Weights of a small transformer language model.
Size: 13 layers, 8 heads of 64, MLP 704 SwiGLU, vocabulary 4096.
Architecture: RMSNorm before each block, rotary positions, no biases in attention or MLP, normalized queries and keys, some layers without attention, local attention windows, gated attention, value residuals, an embedding shortcut, skips across layers, capped logits.
Training: a variant of Adam for these matrices, 351M tokens, 10706 steps.
Each number is 128 + 24 x the weight over its row's rms, rounded and kept within 0 to 255. Layers, rows and columns count from 0. Numbers have three digits each. The size before them is the row's rms in percent of the matrix's.

# q: layer 5 attention query, 512x256, rms 0.0836, rows 172-191, columns 192-255
# k: layer 5 attention key, 512x256, rms 0.0832, rows 172-191, columns 192-255
q172 097:109197115126138129135119105140189130098130161108140143062129148124131115091107140130154106148130091132117113134117158087096089117139155118137141134124128111127168165116133106119086162145115144
k172 100:126121114118116123112128107138106138139128120143124137139106113106133113145124176073120153113123149174137110111095137139142166112137145153117129094116135159178112129130133125136170133153117116
q173 102:146114085122136114094087155174122138160145156135125102160136118115145101133129139103117099137184142110158123169112148147151101146145126168109092120098124115134121111147124116171090122123129120
k173 093:119126141081128181137120081153139147132116125105180110133149159101119128138133148222111158153116110142142160124170105127141101155145127119134104113114138093174097127130127150148123143155148159
q174 094:132129095182095133150129134108083129142154117124119104157151098154141125135145135123167123114114153124136129163116123174173129103140136164132155143136116169130128082130163140156116139164141145
k174 110:149154137144155100136114131158122092156131094139158138147174118142144134113171092132120180142150125117142143126175103087080130122139146122150162150146137123138134129114099135128133133123155144
q175 097:159149150142130094120147105137094165129097129153153110141140127135133111144156174154110144132148127131129132105081116103089114144094151160128142155154152094153144118111122135146164100085104128
k175 100:139105110135141124128109109094171137126124123143129110133110127123137147109097132131139101120122098166130160077148142139129115136125102086115120123082112091080126146151106144142144161152169136
q176 093:108162132111115139129132097120116124104112111112101158116127094123157113126131089103166121138132135103105124135107110133095141102114139130151138135187187136120149123124134150132133168167139116
k176 094:120104148127155126125123167128158105122149122151156138174125101161142114151130104046125137080123110110106142119138121110128146073133093111080156121141113160137091165155163140130152102066146178
q177 102:104123162124114142109117161094132158166119138153139133102115142151105120144104128139161128130124114100137148086115115140131107135167121100138138152138123126152101150138084131106119211099123116
k177 096:132130084143107131136150098148160098136134151137098110144142154086139158145140145155125105153116109182104142164139138118141114151167122164127105077115120104097138106039130102142124125147102131
q178 103:158117123097104156149126103133149092119092131134158193118111104096121126153134113146108102126114181115115125151106138106146156148123118116117108106066159111094124130105127147162121136107117109
k178 097:125148157122174153114083131101090126107131168115103134050097147156101141175117151123139107118100115150116140124181116087139108133159149106113142125170090129146113110139151134120076131123140109
q179 100:124093131091133105133087127149098128161134144132077151108114113130103116177114121181150121080127107129134138121121187105129127128158133102142110090120152101103103194112117117106104134085101127
k179 103:123085117094123175125137082112067149105133158146108098144117178125126123144085149130118088164119077174143118131118128136140118149158133152123117104145092140136157151116129146119087134162102115
q180 106:099096119107114134141145100117101172154128146106117122158186099102110100150118116140093121090102150150125138109157115138168141143149144108155141128088135099071128120142111146160093125123130110
k180 101:140127127130156128155125145137124119104150123159106155136107109146109121147116132107121117154122122180146072136115127160127135149124149157116124123160109110150130124134116107092110102171132126
q181 098:109102083115111150118128115129114145147116124159157171156149153192132128131161100135103179145085168119124132093105127101162123132152079082146090118117154124105098145125138134130124146112146087
k181 099:132087096117122145164143169100116130150117165171084150103101169111127137156075110160126109129142091108114156169117112140146095153149146132139124119159133141096142084141141126123118159102153118
q182 092:127159149103123136109110103112131130135084130170118116075120163107113170154131140139134125089127122116095138127109128119131110111147133130140158138166096160148139102115116129086145111124176116
k182 102:154174117160108112110112176130140121083142182120129115127097113114097127132137136144113108094118127131097091144126143125113180109115158150160131129107121133159117098137096143110138125104095084
q183 101:117157118153137111143112150122150118111120137159148097113124144127130140122128149134092161150131117110152120116167127131129116141111062144144133169171113168141131102094113127120148153116131112
k183 103:145116114136135106086140174149134122087152103124141183127123114116124149118158108130199136122125143092087167156089128115141172081061129101120107123109100112107136125150152121162143109110154139
q184 093:116081124131125126128143104131114129125107126125152152145144149124133130133103116126124113113124143096130124161127079138150142159128131123139122102111146113157109105118145130145109098136133077
k184 097:094158144156122116175145179138151097125193141129083155116125094151110129156096125125140116109172142150130092118120175119161097139126135122104130139153138155151146137132190124115123144124118121
q185 102:120159125163139144117138087105114157150131106133125124150099157134116132164114178238160101162151123140122137101094150151138117145124143088151142109103109155107112078135134149084135107146144156
k185 102:139136091165104149127139121125100154160127157113121080064143137122117094123129111099117112082114142118109101115101093077096155155174110141119154123157142116103186106121127134137120133152140060
q186 098:146147146142140053153131205114150117125165153145116096149141110163127129100125124136104133095142129127116126137134102122123160109119106114139180160110145137160137091156104104159135120066097102
k186 100:125093124113150110136105124111141154121121110075129121148112123086099118089152121152128121144134152081130126131118129163136125093111112135196103133096140117116102104094115136112071133140106140
q187 106:132158120110140141123091130151115193119182164108139130135135131143127166116101144136091089138155097124133109117135126130142090177147158109131133131096122080156125097086098119137131156132128117
k187 107:118121123121102124154152123180100128101082121155139134147104101138124125174153130157125150152131175127161133095130106139112127161133125129172107125084169106114135121146138152072121149165119088
q188 114:130065188087153117122155097137134114122124090121116125101148074112069134097136094103155104132086142088086135104134127124110143153093133146130117094144152091088118142114126137097116137130115151
k188 102:134120144110122156112139078142135127156108104125110166111111121130139167127093123171142134147131088134179081153123170169114095170128145119122140127094084125099133138118156115122156120160133187
q189 093:133132158118127103101148116150160150117158149143132140106087080126117177116098148107139105172095091119135124104142138172134115116133116145140130101111076086092124090097087088112152132122125112
k189 093:120142153126102138109104071154115136132095111105178110148098154154136159132127124173114082119142152121106104158096129106159105176123111132120119126086148107092162141105148150148166119103109127
q190 119:112123133122116129082138135130116114121124118173121095078120107085124126132108126119164142160158125093165119095167105144134137132131138103107156105125079096089106131164111151138115155141150161
k190 110:095156123119089147135112077154148157117113141122158090112132165127119141137124158130119110088133159140141077148119150146137119166146092170149158095131119126130124133085122138149127088114129120
q191 097:080124103109120131079145134152119080113131105149112128156112176148140160140145123160101133141081134083138114142117088106158137132132099100125155101183119106146086115108155106118131157114136104
k191 104:147151145119101089142135181134137170147092138119138141126093125158161082142107132117184102091096125146112117111080161138105108109142119130160161130135176128143101121135114126161115115086176122